Each number is 128 + 24 x the weight over its row's rms, rounded and kept within 0 to 255. Layers, rows and columns count from 0. Numbers have three digits each. The size before them is the row's rms in percent of the matrix's.

# layer 4 attention key, 64x256, rms 0.0753, rows 51-63, columns 0-63
100:145104097094147172119118110127130119111094144116120118185131149130122135113130133124113128098115148097146123148151154132161109129133142136108137146108168123181149111108143116101146099092065131
114:147113160099108126122119173149122116140119130149130136129144147159099123157111137153149134123138147129183123144151136120127094124131103149112117129174114127146119131109170120115103192153114118
105:174109099146126145077087092101129163103107169158149101140129120095109121140171119100136177168119097119159135107160094164168155129119144146114124155088119157066089139108126149128140105130116121
106:156158072128156175138098136126111155137148134126113162105148146153143085110140120191137125120149127114112106103134113125132150116133143143116121121113106144075118161128107170114141134158104140
105:124152133155155153101131118131159118138153137165138128154131124112121138155153119080133080135094154108157119178135146146115144147124117144155140104133126115105147127144136126105095121140172136
102:121138097191108090089108125117157127179120109126127114116057065117165111125174117148112152142124118102123149075116118121107139139104165122074124133107130105132126139144085149150120117089191148
097:099083097130087150108106163139123118157150099174133111090148138064128119125089118121160073150117105127138082168129123148097132077129144090141136103155118108133109172151136107128162119123090094
108:132110155147110130140128156135109154131118096135155118146130111136141112113107153138135152136095125122127100095101158134143122119105143144133128122144178136116095159162134133119126126134159093
114:164105119117116131163147178106124178109134158121091158134141120140105138103158076107111169146117086129107104108101102106100127170131116117110133151112111154150119138145125107101095094142115168
112:117115121150136086092142092124114091100138105134124098150128135157171101112085086131124081116115086127128180169123134140133106108145126130117130106128086160080179147088144120149131141125136151
106:110124102164132101120156117071174149163148143131131168140155156133133136135164183125093151088129125128130150127105136111187135125134124147140172130169097124135177162164130108157129110075148105
108:125099135166173101148107089134149095137093106184160134122102066117139123105130136120104094135136140163132125121104132105180128111158098141124119138106166121135121149122097118126136154074112184
105:113162108139138112144158123066133110107152099145134103170146117094118112141133122095097130142133128101110098113140098109131152140149144104106123099119089151137126134132129166121121098145136128